From a checkpoint of a small transformer trained on Wikipedia.
Training: a variant of Adam for these matrices, 315M tokens, 10518 steps.
Each number is 500 + 40 x the weight over the matrix's rms, rounded and kept within 0 to 999. Layers, rows and columns count from 0. Numbers have three digits each.

# q: layer 2 attention query, 128x128, rms 0.165, rows 0-52, columns 0-127
# k: layer 2 attention key, 128x128, rms 0.189, rows 0-51, columns 0-127
q0:471489505512470511494529513479516493512492554511500506458532494487492456471534499496518498508525518492527493529542497544514462484518536517474489535530509488462502536552496501488577539519494514480497494464501521472502507510497536524500482544510508499458496470471484489525487539502509502468504560539538500468518516469457499449525538475530537529462529455483484524504496453488463513528483
k0:478466536505438589390546482497521519520474489528476519474453504478524465469502496487525534539529521481509518466495479495528486447480481470490516519523491460492477529532528432510495553519446498521512509514472517499480519477474534501521524507535522493490501497525485474505502500465527549512500502516517536563530522492518479511513552446556500567504521462484493491473494449501443518540488
q1:517522503514497493507503456489502541535516536483573493486469550495527501474479483502493479499450501471485499462508523563537499484533550517485487481511497493552488520508506511475518541481508531502489505452525507503509471482539529524482515468488483493472492453465485519453483534477512530447517555496532481532540488467498541485501517500492558521467478485491497543475501451483506512470501
k1:491526505500457532496546520516510488503474491530494505454480496477508487508507501478524522469485541504526536496475491491496479470521493490475509531485515478469521515532524478521517524527484491523506530553512538505463481488536518501507509496506499478510502506493503469513490478470489517526512510557484562572493495545505498487486522504560523544495482494523494529509506441487482480528478
q2:480485463481523509595532525485490381427496500478526483415480510499466474543466528491506513486521554496539498564510462517451502522462482457521499500509509522429511478504465536508510421527545519547496498524520531498506506539507531470504511499542507467514518579509480451563528477532465475553498495482419528444478530503501451544496504480531532462441518474446490476506510573505513514587527
k2:497485513507512458478493475500507523502535475463523490537501480493509532509501493500500459560483460496473486480493508521495508522447506510505503490482499537528480491478494493486494469457499467481493475467480518483515506480463503494488523493479519508487505488529462515508485515504502491473472487416503465469494510514512511515483457486441471455524506516515523468486511547516502506457521
q3:505511514496434519505522500524496485519479553549492519485490503500501472472491443499525489491499502473531476475478485530513485472497517507470479523534524465487487521554529488505551561502501463521487506507511502494509484503468547540505488514524499466469495519471505486514521494482501517472504548512546486508513516482475465479526551466556518562473532463499495509519461465476482493519480
k3:457482585525424534391588498467548518512462530587495535468441526483522480447519494445498475522535481491513479484474481512571467470490515506454507581559497449472502529554527420544540573524443431517480494447446512511511498473490561499483527539481494479519467525496474509503494527453527552500498557560490499601537506458467483471537558443616510573466590455494490540460504405507465510501491
q4:533530500467500516515517488512489457458507537519479475482498495518467491509502473469488508494451512475532457484463458523477484509479491491492475504498517481468528519514501511509504491492540511519505517542529495495498505496463529498517529503532510484475502574497504471493538512522496516497532460542476500448499519513467445500506529491484521507501507502491501501548489518495494479551458
k4:481517518497499481491488507493532511503506505497529518511512519490513517518514467490468516523529455473536454470521492480540499500461476557483496495518495511532522522468477485493491508552476475471515495479469485511520524460480495508463486520490498483497477516492470526514497493506492475510506486476509487499529505507493494534508506508498492483484552520508534501489522556509497514485512
q5:483498558462422512463495486488528513523479553518513550503480500509521482453551471512518491507514498473510467497480474532523464462471504497463526460524520472486507517520523462554557571507490484521503507475478483523503522528454563505503501504542492500539485500496514537510504525473536489496472497505535485509528502478472484451507570429546508556499509458518511513509515444459477492501492
k5:463473561539434525402545486483519497503425539592494520459521506495506463455514479485489481515534484492483474497477446511563487456538560483402515545561493441493538545580522428540526576505465486541473526429489505494494506461499546489523488551494512482478455486472502524484496518481494586503503555563502485602542497498482503433554595450568538597476597429550473569482499385493410489537519
q6:516547471510574489534472492505442484483495436467486465538482532504472515555457519473509505485508495509494527500499478487459539519482498476527487464467484550498504465456505533497445427491533492503493498547484513480508494518518438464481498490516493506476542503523471487519498475498473464519513479482469515496447501495526500544471443571463493456513457502518506498483488549528521527491518
k6:525505436507577509620469505512468494483573474411511476508538542503478546573455504509516487460464541528529496514526553486431539544510464517573472448431523564549475493414454596458455409440572505470502496537568505495521484508509446459457476465490473503482526492527497478499501480530484439472501431433484483395449491476518529575448416576423479395501408568501523457539503601513609497491506
q7:512481506499510489462524510511547524515501490506516499504513477474506511485539527497488482530557526532486518531525531522509474490521503508517515521488501506504494497510498476498519509502489518475525476471487476486498504498527498503524488507472485518513500453520512522479482501490498502485495505502495498502497495500540523431501501500489492489502522495511517505489505471509477506469457
k7:517487481479512512502478503512459498497466522502488508514505479515485483498493515518521531482508531501465510501518494514465504484522510464508493501473509492481482505552525533503494511492488530506511515566508468479500496544502488501528503492533499512482510476514507476484507491496504517505502505516495548486503476515518492488505529486483508524504471516490467520498492475498467486542508
q8:504494481478575476480491466498504523494510433453499470535477485487513543519458536500504506490502516534480543476474545504485527526497465496535502486448503527553498493451502506495465439484490505473517492502480476499496521489503471461519515464472493518495523476515534499480475484508477485509486438470468498536467496513553515520476435521454517457526484532474524499465527529531519490441500
k8:549514420439572461620447506495451472471549474425485480504534508523462526575478495538492496451486533496495482516510523529437528548502500501529487469446513554515488471481483606476503437481555530516533494540570488510537485531509433468492448499496501514515538486510498498486491489507470464494514470480484544415448467500496509574478435549457485451511436547495507508545479593507549482491475
q9:494492509486568473421468458498475564481505410465485511561505533522527580502466519492526500474476467482469515485476540470473578539508493498515495486427499517571463496431512509484456431476440536482502504476482496485499522501504429525512529494474508543522495470539495522490467513513501496503510429476478532544491495500497555575482440566454434447529479544543513443488528558582519517447523
k9:521516400457625473640456512471437453430543432421477470508537561498455524554468548537490540498429520517582555541530531481364530575508461528567468475459483545510479494380442639502434357512584547461515523552568455503501487508547346470488478484516468556517580544527548481508547414533496415546480395431425546352473455503524444569443357592368484397466455585509501486500490627545620501470490
q10:500499521533415527561538557507520456530475603554538522445475475487492416490528452502480488521548532500503463508513433508538411476502545510463502523567509451427531508594488478507564584552537471545481492494521519528495499499494602490479487514551500446475484531466485501521523489486487529488494579530538465466509510485489449418541577428578566578453541455471505544508468439399462493556482
k10:444491617579351501352599476495575552547438572599550542484432441453547459443576459445485480523599462487402479467461424549680440414491561481387530575584491430449536496625576325557572669522368428523465472414370559524486504480459636546539538565489536448508426488480476570495482548437498562485542600601560458661526593502468528415590637396655511611511638354511480556450499318429355506516509
q11:501499474501466535580538535497504427521489579523509491438509460485445425492517491523491481505528531498559509533546473527509436471507492503478485524570504508441510495550480486514539553517546479516486490506517506515496480514487558476498472526518498465491508513470509467520522486482504486493477551539517495454502503499501439435513556459522561529472523451460482541525478461451486510546474
k11:491464576511439549379523474537543529545478522559498506499463457523539469451510487465523488539530489487443472466474503505603474454499514456441517509524523466531503483566530411489510585481451483514510473456478485494511534514472611494520532484496515484468464460492482496505477559482513583480481576518554479611516551478510536487546573385576518562533503446473493489499511454487398506530497
q12:503544509488488496527481520517466463474479509519488487511485482525511479511483462482509513493495481467528483482521440470478474484468512523465480483515496491446500476531501493496489522511500456525476506516506520504514473492498499494500477499541513464495513535492473480529534490470502485504477522520500491499495504469450471521506525483508503531478501460517498504493465480447500494511503
k12:466489560532482514483552494498505512496542509526512522496472539488513505488505509467496481503507484507513507489497490508552498479502492499493483498543503485505507501488498475506515523489487464481482487426499516518487500457474548510450518500486483494495480520474480510524508520485526529480486522513492485547509517511471512480515505467551530514459558481501499498494511490498519514494536
q13:494491502500476518501490515493519496495538540482500499457501480502498505500505512524510503518503529496517505511498506518523489501520489487515533512508513489474516507499494516509501522505516509507518495471505495509475522508486508497512491491514497494523477525492515483491501514502535528514503503505491523497488511504471515475490504473517503509498499507503497520485505482497476506523464
k13:472488512491495447473481495489513511495481482501487515505511477492503500499496492496487501534507490504489489499513527513502481513463494521483513495513487487495497513525510469515482519523496503511530498490509473481483517498506508497500489529500527513502501490493511529475491500452486498499494515483511497496501482502508499456506506494465472522530511522501508480508517485488461503494507
q14:505522535531418540512518554483495475517500570552543541435484518479511455499503488522509487486508503496489470495507506474553450463502496506468521555555508439455515496549507495535539601519468462558505493479524511513490515488497581514511489504507502464502468542451525484525507542531512508471490553508534471514531527471433469444508550446564524574508547484472465536504466432449481504547487
k14:437477584527379481393567478480552540528476540595472540481422475473543460389529479455472496568557470505446518475480465552596480461477523498404518553591461422428531531552542355587579595562459443500475522433405493498480479481479588537474534557456526502507450534484485592505467556413503570520521572584497459602533535472455466421544601454620501590523606413505483515453560357483402515513485
q15:532531438483587476515474495523493493470510423440490484516469498523488535552466542498481498485493487527495511501505518476438550548492492501530488448430470567501500461426462538487419401483522496487527523496495514488501492503523443442495524473471499527518549497535478483490505477489469474528473463475447530495448493515547506520478419567422501447519421528482519464487523556571551509452518
k15:554535388456614468647403521525449457460575458360530479532556566521471563616459515558517497468404531526533510509530576470384542572518470499594462442408535594581474472403428649432437385428593563488517492597595480483527465524510407451454473402489483523484556492536531482484530477573489414480460419398482508358427499561536532603423389594382482366515358600504528446581485644515618491495496
q16:490515526504529474417459456514490578509528433493484517549497546520540565501497516467536524514460467502438490448451529511495567517510522487513499482427497488562508530465521529496449465470466521449510509495482498486520535485509446517487545481461519543493491478513489528476470516513515522468518459497491489541492497500492559557483467524453455475541470532527495468478517513555509496454524
k16:504537458488528502600465533492462469467518474480477485479524547485473521556505511530488528456474516522579517516552504483399506521498466513564484454462491537486506519466473559507499430500535516481500561551550531535491468484508406488486437508488492487526519523495529467510522455524487447517490438521468526418496482536504479548439466577459507460474480571505500512532504538512581487499486
q17:509484431499574508500481479521503518493510433456484488539527501508486544498473538505464491490483505525503537487471519498485555539512491484544490470434489538540521480441487554477468418463536538449520482504480488491496528507486439501498548489444490544484513516547509519486498481486481523528515452488452497499467481543572503553485450553436471419517469543485523475497536535580519491499515
k17:559518422439604478613429513511478471477518493393487460549562498514466548595476529522487497454452500517547463522518566450417535547498471528587475472440526574537488444437460616438449414487546534503540470555556501486520494525516402466502451441511503504485539494540509465479515463531475432482465428403511516393422487523543522553429429534390483417522389573485516462543471638504610477483472
q18:493510480498554494520474493539470466462501455481480447507546464514469503515451513480530493496488505507528501490512496483440512529514498486545471537478504536499499507484496525450472432486547512479494520520498510477476486500504437490533501510523497514459514487511491462502500469511503506510518477496495534474493525534522496512491451534469495495492484500485502493509512528512494499552497
k18:524507445485566495575473496487493509492552461427518519496503533500488532578482514516507507501501530484566482517546537484442500549462447543568476483445511553540451481440486572458422443486526520497512482505541475504479512486466453500480491482521494505495535500523494471518499478511501434493485438440496522393466492482509497592478413522405466400506438580461520448499492600523568518463491
q19:491526508511401513505492522493504511531482566548512548457516519533507470496541465501509472515508462474505485484535467465543472449496540513459510523546481458460504517567499502503562600531466434506481515494493517516520498510501534534475469547487530465507480498483492495519494529449516489502492571512537481500530513521477498472519566468553473563512536482517477513512477452480478504515527
k19:450482588555407554370578482497557521512455551604476518461436451474545464393526487480507494533502458519482516493471494485591478461547524466454505539575481423471510514561525373566546587483467457501474498428433504480465471471510608521538544508489516467483452534490536513512513540474525608502490550573516446613532546473479475399535584461590512595508592438531466517464512365496427510539506
q20:516529479503491500527496481515477475478521530489493481494515486536486492505527465504526497506468484458526506469506452508484506497492499474504478493515511496482510499496494533510506484501543490498464507514518511483512478500491512482494496526524510517502496530497482498494520500518511516496510509518483509460493505530504500524481524500504508500485503485491476512515491510506505490546520
k20:480509519524499513481489481507532501489505492499515508482486497490521513517498486470486495506485495506537486488504518453522498508482471525519512499497492504518512525486489505511460498516505497492500486486519514496476509456493511522495512485483490482489492525487513505506504484516507488497480483476496489508512518502492495508501491516458485461503496508501512475491501523503527520487507
q21:472529540535462510350473486493511611563495459543465563561481544546582559432537495486528519514473448480428514431461537493560560505554542529475500486459512431530496530473554470485467569499375498456493515468461496516474570471489468555459527507448490549530457466518460547521460552529548519445518467520531493582519496444461548509516466533500424520530529523545520496449487435527481487441526
k21:486483497477509514550480507484481452472518476511489483456514541472456465495483545506463524497499491542541542532509497497467467472497467479509478459509474470450524512470477509529511496555540522490508536527535517522509456518514444496489477499486503513563494546472533487462533445460506502541480490533472521509513466501505470470494516529523555511492527501484458514480508516518537534520468
q22:502479486532567482478509513504510510489506397468504482524504502457503529514463559518476503495532513552461527506504541495473506557500468521521517500477472548514495486446473499499447422482459519458521506486485496519486522487499459488520539464469491557500515489545492508497467500513467491517508467469477497516480492500547531527490427534459474441524492545510529473464545541543517490445499
k22:558501378438601465656434517530416483472558487393487478549549483523444528577470532554492491476483516495471513522512507516428527558524499490572486462444516568522464441450465602422467429498542557486516494554542459502527501554492407482502496472527502531505529487523515505487502502501496449500490426435498511382421495560534522548445425552412479420521415540472529471531505623504550490518478
q23:511505486518519504561483519510479469453481545516509488491482490543480479530480482505498480528510496461516470512524463478485476480490508488528480480502480505477480476516499510520460492539528485545502505513509507515482480507508494486476465492552527491500503513491486503508489464488511491531497490495489508511509488486471494507503500479517475514512484460494473495527477525437510525510513
k23:490511510543495488523501486489498507498515485513547509511512537479509513506488512500506482502490485507502513516522483524510492505514491513485503475492510514509492466490498482505464494473511505476483472456502510505489478498474477519486504501488467521493500487470502490511504500553482432496517486492493464460528517503493515492480465500478500467512531532512515479481502498500516501487519
q24:485477509517476478484524501472515517536522461499520526482473518481538512494488527499504494514505486516451536489486555498551523513495461498490516540512485478535538518511507469504502513508455497492484501486489484521498517481508505501481497495459500501515477485497528509490474539488481498478486517493521475503497508493536521513503490515506482476517510519500493524488508485518516473457526
k24:492504490493481495483524500498470491517505502523467488485480447505500485443528522516496472507478486511432515506461508485508502510500526468489512512528486479444494502516519458509559511501501505502488516533466511516496493532557546499514526506474516498528489496489517508488480537452495548501506529532506506523487489519484488459497514517554484547495500462494482513510517459494471496503461
q25:456521555553454507360479480509519630598498454559475558568489536536580569446550488487511517516487461479435488413471539487564545498555533521471503487456498424548493537486553469491478582487372504437495516469468498534483572473477476548474533510448504541516463457517475548513474559523549536442517494522577493593528504442452565504518501510507438526535527517561530502461486432532480495453520
k25:495492497476495524553496517487482455466503484511475478451502536492456448494486539528473536467498515535562526536506487480461464476509476499509477459522477477442536498503473496512517509553518529489496547529536504534511455533521451481512465516498495505557491539469543500493526449474499506535488482550482503510519465512507472479498509520547542522482513522481465520488514509505513526523461
q26:553513479557454527486490531538499521504465528536523514514471529478557485473445497504467514477506477525456544470486480467573531472576524532487515518506495458491511483524533528466486572560511433536487481514492516493482489428540517541449485503483441459492501501463473531458504479495472529435521566504542464546487486477450512477484468502532507530490497484491519534457450445411510501492522
k26:502517517514465502535512515502515497490518525520477498475488507489498494474518530482511485491500503526507530510492497477527486496517483513507499512504492472456497502488501502512555532527511494519522504505497543512492438528522509525484476510495509507539504514471504511467499474464500477517511519545507514496498489492487493448510510534573516511518501496515479514504497436471537515523488
q27:492479488501533461475497526487529502498496454463519486545487492482524507509487532524511517498555478544465565510552530473506517513512504517492513509466485532490476482480494473467458493508454497485486463490488509491479469479545464503483482488486475508531520428520495512494477472493467484493481517465494522517479464483500540496513464498484480479485488488525510487467493512480503499444525
k27:535484459483556493545483493520468510493544474476492481496513469511474498497508532535548495487464553512457556520509511522438502517529518452561493458467504507495460486502513547501505475446522552496493488536532530494503470548525497535502519475526502530529528474508500463479519495495514515491506512483488550462463475480498512455503469506488502481501425489475454512513484513491526483489509
q28:509507493489562477475476467518483510469487432460468478562491489497472524499471529500480511486483502519513493491470499508446522529467468514504491477445495541532483513476489499489467414465517502488513514525481499497482515516474445474522553496492506524494531483534491483496498459513498488520489423503471527504477509502532473525481456534441492479514460524508540465520538554523500484481489
k28:551497412470593505604433512502484480489542469424540496531566554544475523608474502539484517478504491472554464513512525498452519532520478555539483485446524563573500469449457610457461424478521529490498490505560462515549521527487421448476457480510487497495525493519479499517521487555483448493488449437492516414463484515514526602483416551431489399485457548493524483544483640513558499482505
q29:514494463504508507568520554494472434465496539514510471440535485514449467540469484481497508497537515502539482519516456519483482505493487471527487515488497515436493503529489526504504473533547483557495484518548516484492507507522520495502497514539494468456497571482490480528521480516488472516522500526466509463477488491477473509513506493519525506491529495458484503525470547455501516564480
k29:483486511485513471501469494519501528500541484466522499540507486479502538524487502500517505540481471483496510485508519487501520499447477515537494459498488522517478480464499495468490482476515477470511468469474526502528506512483490501486505499492513499497516489529475510488484506510494443485502488424503482423524525472513503516475451499460457464526506555497521454483514549515517514478518
q30:490462571482422515455505502487508504494489515504514495528495491495504493442535460530490521499483485465494466522479483494512497476495507509450534552540512453509490503507531419487547578501487516517509490477514489538479508484497508583503498527532497483530451502476502553481511501506534534486514483508538508514570503507447501523485531457535451564460530513550528491491502465447452502511503
k30:459488543536447456392563496474566514514455529597515510492514454504504455436549490463458499530555480474478496510481454527572465474501552529403528570576477439480528518555546406563517588557425496483498508404444470515485543490499563553533507585534488492517472508477502535539500489474508533518510574544508517600535487469473490406595554436556530583462618432519488564458480396468401503461540
q31:479517499504544494494462512469492508491528425453507500495474514519525523560493555516505506495499500517485529505515524463503505541497469499533538488484461539524507474445479526488472471531434483490498509507482517517480495513511450464489492472468494525532518486523516485490474498471508472535480476475465531520492490503504538535460449522487444443546481526515492491471506543509530506445523
k31:520497412487560461628443495528444486496548469439467476531506460510477511525469515538497472496427522499460544516495551497449526561529503485545496433467507535518469477471478547462485437448587532509504480515571475471505466522521455477491530473499513516483522481490525516480504480524480485492501458447507437428441473523529509471468429583388489442548421515484509460544502557510546505523508
q32:526506456499501528588520570518517432485480562493507468463512479496456458512492480506487490496541534492541484538544453487465469505500533491505499513510496502431475474526462485485499498511583497553541444509527515473497495497504534486519476502551499466480508540488469511524526480534484505530501495490502520457476490506472459469512516473504533528461515497446509505521482507437481512553484
k32:495508537489502458489487500495522535500530505465560519525495499472495513525497485491489544535516514482505494509520506532522499487470489516506508513511494514501491476456509514504485507516470537474502474458480521490517506496459495540482477531516477522509510496522469518492504484507506451495500473457508532454515517482522506511494488453479471469514511523509515483471480515498503507487520
q33:470497580495396522459510511503523507532471592581507561495469509472507469424566442508498484503512527486498429498485463495546455434484513523443527493568511424461502506556527455553571615501487475528511494471485499537506508528452579527520487524533520467538462513468525522503522511479548510480499533519570469513548499457431468449509601430568522598512550474515508515489480404424480489508475
k33:417479625546371511360595499462543524524408577646510555473467501505540417368519451470451504545600466506446473490474420558624453419531565513349535584628465394465577551613547362599571629577414446523472549383411477521482535456476604531529502587491507466500438527436497556516501550432510613520503618621522439672582519470442480396604642389644561664482671379535459592429497338453367492516512
q34:495506506510525506503522505482527510468501511485485538507519531508475507491544513488477515506521491532490467526473487511486490507508525495517482469502512498501504500499502499497494491475516566512508532539533498494491506511480501510472524496526504533528498476493483519504495481531508475497491479495479518455506485511495500478524490481483491502524497501530495479535501532497480508533522
k34:513493484529512503493481510517514499507468495512506477508524478487490487491511481512500499515535507479504519487552455494493508480495522517495504468476489510516511502507486498483460496509473532473483520498466527495492491496498442490518483501518514485470494475488492478483518487544478489506504478499504486497552497516529497507499514525509502477488508477502495486497492501492504486493539
q35:521498523531389549507534527501550492524503606567535534440505490499532446506546451520493460507540488475485482498537479485577437446506530515467510555559502421464499509566517473542554622540486472535505479485507500515517498484489594529499456513511527461524475503462510499508505509481516541465497567509557479515520513489435482412524596431591524582497573464503464535499479430433475519530490
k35:427489637544354509362582476464565548516424560643489531464404444482541439351542480451489507561571464519434517492486448564622449433513543479401533576601458400415512533614581338616562631526422454503458509432398505483437487467477618574531513570467508497506432517447504556509491553443508578524512579633511450632579522471457453380572638417639521631517650413533437550425523324473374509519507
q36:506508468488486504528491517497485492499494531492480518485539500497458492494519469508513496491481494478554514535509477520449495501509519497507499487494500514488502487480480516500529518501533500471501502524517518480509485509476499503515465506529495518510516523500473480486524498470510516502505515509489529465503506579481502495502505499491508521485501491512493480527485516516487522546498
k36:495505515509533515477492495530524487506467509497488499509487506500502503510496487476477507509477517508535487488526529435490505517505482519525510498475499504534506504473486522475472497482492511496530504495507494482483496492515482509514492473513518499469497507505536500519514458509502487493465464473519487496530514489525491505470498523446501467502447499499513481513490531502509505498522
q37:489503485488616462444467449487464543467518389431497490547530525500508582537470547489510496492456490500490526506504565485456570533504472485556493453423496555575479487399497533493435398455472540444510521489483506469508520506488397511514519466467509566500514470531505497486470496511489475521489416457464531539481497516530549571455428559429450421540457568538521449492534583601532512462532
k37:554518356451641461686412534514423460438584419361484444519563552518418550588415544590494525459413568524586525539553561457295567586491461529617467433399516598540451481401421686431418316454623573477534527583630450461511466515538333453465447455520486535493568510555520478509514427549476430506496355398426528312426434529547494601389357617342458375477342648498542425559493693543614471465508
q38:535492482461550490508476454507481521484482501440491486561493490513485530484504496521499503510468504499515522540491519475452562491507491492515498445470500553546470458420491515491469435459563486481492510514488485498495485500526444473512507487498496528536535485527511551501506457494510514524495470484478525493487482528543515529460461553448491468519440486507520497505522520529527518475546
k38:560535441494591497570451511504486468467483478440540482488556573524490524567477504504487484429443536520543491555512541447432535558532481511543485501426529554554522482464461641467444428451556567512532491539590503485515517499546420491492471448512460502474553488513529446484531450569516425489481462435479524441462479501514499554456429543420513401493404526521499492540475600500582474483505
q39:514497475505609468461473474511507505453502446456484465549518484510496545541498551470483502512509492530477527482529509480459506550504491517546488469419497559509504481429476521477440390486477539461518516493492513490527495480524431484508522466476495545480504478532482489504475473509469477515504442478425523497467489507534530523482420522418477404543476525490524464476536569555510494444499
k39:564514403453610508643403510525429474461565470376498457551559499514452537606478517548523525463452542482514537503550517485407546550476473507607474388398540594562446447450437619418455402473570559457536463595571494507518481514492373490491481442539490514471554469520498466483519472608483424494503385415494528361450490556549529588455393590373481390505388607500537464532478654516592492503518
q40:508514544491441493486516524462492494535488527524525526494437526496516480477526483506527505510487506482490482472497479547541481482469479499458528490531514461448528506488514458534559570493443475532498493471490510514491528508482560523506520517498494462523480537475510498493501539482496488494492526527509474527511501445465498490480548477554497537495536485529498515453480450477492483474480
k40:438460552522415481439548499493487508514507531577488517501491496474517475448519474472470489540508488507438490483464490503577497474497537477411503544574485446478535543556522423551562560532487453507494538468476487503500502479515591492492550550465522479513441499492498562508472526426499595498501559539516464607539493496465507414543577501580515603498579449531507552488524407487418511545503
q41:516486472483556468500506473481492517493510448471486500541490516505491515497504529478492534498498501511499532533476509544460538530504507507509486461484485547525508500458503506495477444492527533459484528539477494490493503512494470468496482492508493530513541477518491491506502508483470486513499491514484525454458501503526513517505453531457491456507453487536518482486516536539501509504510
k41:546497444502585540558469511520469479502510474449481473469548520503466527542482507534515478482455516512512495507529524445434516526508483484561488462414518546541488509464465595419441437464516539502509501543558527505501522501532438452496460449510519496499520471515516433483514464519517473487491430446508520433493478500518528551463460536451506434468416531489505490550495593498562495520510
q42:471466540488440491449504464470502533522508537527486520517484506495534515452557490500519505535462480489481496500474522538532515470512473502494512527533510463549507522502531473503514534500436528487493499489505474518518530508496532512513512520470495498526456501498528509457490533495515511497527468523505480502536501506506515521502544464523527507521531504500505481491490450536474492496541
k42:494493534510439488410534508473516498501466516576463488462501439490514473433543491483491497493506491486489480512486475487538488480501530475442534513543470458466531524556529406513560555539480466503509502482456511508503534478519523509522520539513510495501473513483489508518471519493516540500514553545510502605562481493493495430520560490548513596497536467498478558481500453507433507492494
q43:501513466471505483507480469484470519499510483476512497518491503516510519514499492517507500498450475481521536486514530486500563500497484483510502484474485525520493481452493529474489475515503452494478502506487508491507488500530462482500506514448481501514501514522526514468514502473496495511499514496488507505479488502534521555471489562489485478506458500495495493488493522531526504474548
k43:502520469496515506519480498508498486485520498475499500500491523523508514518488502498516475477417502526512507524472583429475512537520489479539483492472513521519521520465485545506506456459557508524524486522553519492505479491551523496494536445471487491502520519508540485502512500525523488488475494458494495479477488483506492466465451547441503449526407523501509493534494545507565499494490
q44:478517482491465486525507525500511468534482517545493511480474483501517468492495475472515496495523518507522511486526489504509486500506530527491490488510497493464531505542507497512513526516500466491510492486484513491527478491493530470493479511503518474469505515500501479515520514478486470485483560511502481481482497464501464487522535502526520503488518454481501507508469464495513480511480
k44:469490566501456540471539503492472501507500526518485532492449510486511503482502505492527475527487497515495496492483489483524485479505500443502478501533504472490497524504503456489535521472520462521471501516475525517511475486488569480477532460489494492514480495501503456480506531461521570489475514538504492540508508502490519489476535466549530548489498495496493512487507457511483499533484
q45:498525590526453490382459480493499599538512450562474523547472517528587550491496486453509524498476445490425470444464493453529550493541554526440524492482471431531489527500554471493478534498408497497525506485477508514491534476509466550500532501461532509511469494509472548480459546485521540478536490505530504557506507484460551517508509510529453517563515535579502477462516448512495508436511
k45:477524502517461494520522513474483498495508509527489497491512514469478488500509502505478534496509501504546500523513488495495484494518489529514486512533468465468509525476492482515507515538501498482479523497479516537476498481491474486504484546508502494523480523465517505497528470497487500513507498544485490494534474508473475484494511541553515526470557506516485530490503447498529512508501
q46:521476292437808464703480505514462428415574412271475432525585527441305596646510582544560506464489565548619561528550597593281596544433384392751487461395545871602542467372385641464406242393816550451513452652594465406527455573473415367454454468592462565474668409525626408499548430538490355530404453451433559383416413553652474587424410544281466264504328496384466439606500784587601407509491
k46:500504507514552499449507491508506529523453501506470507511477476521533519486531485468534491487516506476464479471491497529492530497503533482509532502497528557523500534521546473506469481467500482515489460514472484454492539500492553488525530479501484503456525469494523488521486551514524514478506545513515504560481519473480508520512519480466483485512492450485492499535488501503467471499505
q47:595482361377777428684478494490475436321521388293506444541460537462448650643429497470644569429451516485504528530444457480223667581397457488661516421360519787579460469338416629483390131433778498555547410617528485379513452532548370471510540433621514529508671499593519476492541400586448330559484382390341573397398442553556460658400351625301434243489389568485506377570539816597688419520498
k47:494490528538529490445520483486514536521472505509492518515482475495539533496549470447524486512515502488457467464466485548499528497498529504494527521490512541535513539500525471538483478481490468507484465494443498450492542482488541505522540494506500509468513474493517495518499547494522497480502546506501503548505522478458490506526518504488471477484531428521487512500484483507485482494527
q48:511486540485440518543515576478488425478457550526504492468497467507481435491490471541467487482542506499534468544512459453503438489486499525447517535556519473420495482537510440498545543535513485583499495500549506536462472515510557505519483519534480447512506557481492504538522487500487489517492524504509520468503485466474449466515545465560526543463540476481508497532475490422475478529486
k48:477461556523437447401557471480533531521511530521526530538494452485507483451504481484477479571543457449458496511476470543614485485487518516439491575571491455510493486485521430498508570528477470493492466416416467499503534492460561528494549519514490509464466500505449551464504529481523529503509565481525488561539522454472501447569516432537508551524592420508497530442492418472439540460552
q49:513502538503422531527526533479499478513515549520550526472480524494519462506510472517513498474523492474465481515508483496550463482475524501464511515555504460472490485532511468515533579521476454567471498488498486517475501476509559519487468482533494463514470516470492503534496531513500508486465566524548497514530506494443487477499541464572506568476533468511483561510486454442496507527475
k49:445480561571406497423548473507539531524470520581499524457462491471530468418529491457485472541548475514435520481460468532584475479474530497420523539576472432438531533534548394581543573551450476497475515455451519498461499473502580535486535549465521500528462520474503539522495523414503568520525563572497491588506529497459488432559580456607508593478613408507485523474533367476448508520511
q50:495503454477605480525485496470488498464527426409470464548500527524484536554477565518502534504483513531505527542478547507449532542522501481539511464441471559531486481433487530452433408495499552480510516516503490488479535503549450457479524468499461547514538471534485483479466475539477471528502454463452555494474489500554529526464390509439469420515425550491501469484524576559514505435500
k50:569511369455622453637397522529469475495560427386493467515564506508445546613472507522531500462440538499542527508523543502380541561513465494594481410385522586567450476412450634400426387457566571507544488585586530485539478521526374448479484464530507524496567462543505455462517419567482405478516416404493539371465465523560538606441380601365456375529376586485537449566483638524610494509514
q51:521521442508597480528490500505494485461513435425466481497541506506454507545476555480486514495486523560513505526491517506437514564529495479558462487456487557498521502464476555473457402453557548484512531538507525467479493509503446473503529475502518543468538478515470463495482481532463483501520457492454549445472509535548523502495419544422493427538461531496499470522525588558508491523488
k51:563515387456622511622430524538465479499542448374504482523548513497474555612472512534518511499480530488558517500567538455403539559455435529608480437391527590576440467417439623406396397468546554471520478583546498492529503517510384458482463442526504512479558461550503451476535449548482424494491372396495526343463491546555505623425384591380461368512381597475540423538500641529580504490490
q52:523499487480546494516518506477505490467539465442524471501489502502485522539480544518479510489488500519489504509476525493472520539509461477526511498468499535504481494447469500484439437491520515521534496504532494488458530494523485465518522459523464523529514511501500513465485493557486498535472452468464550493490489515498524528477440513471487466507479545480508485509537567510521498491488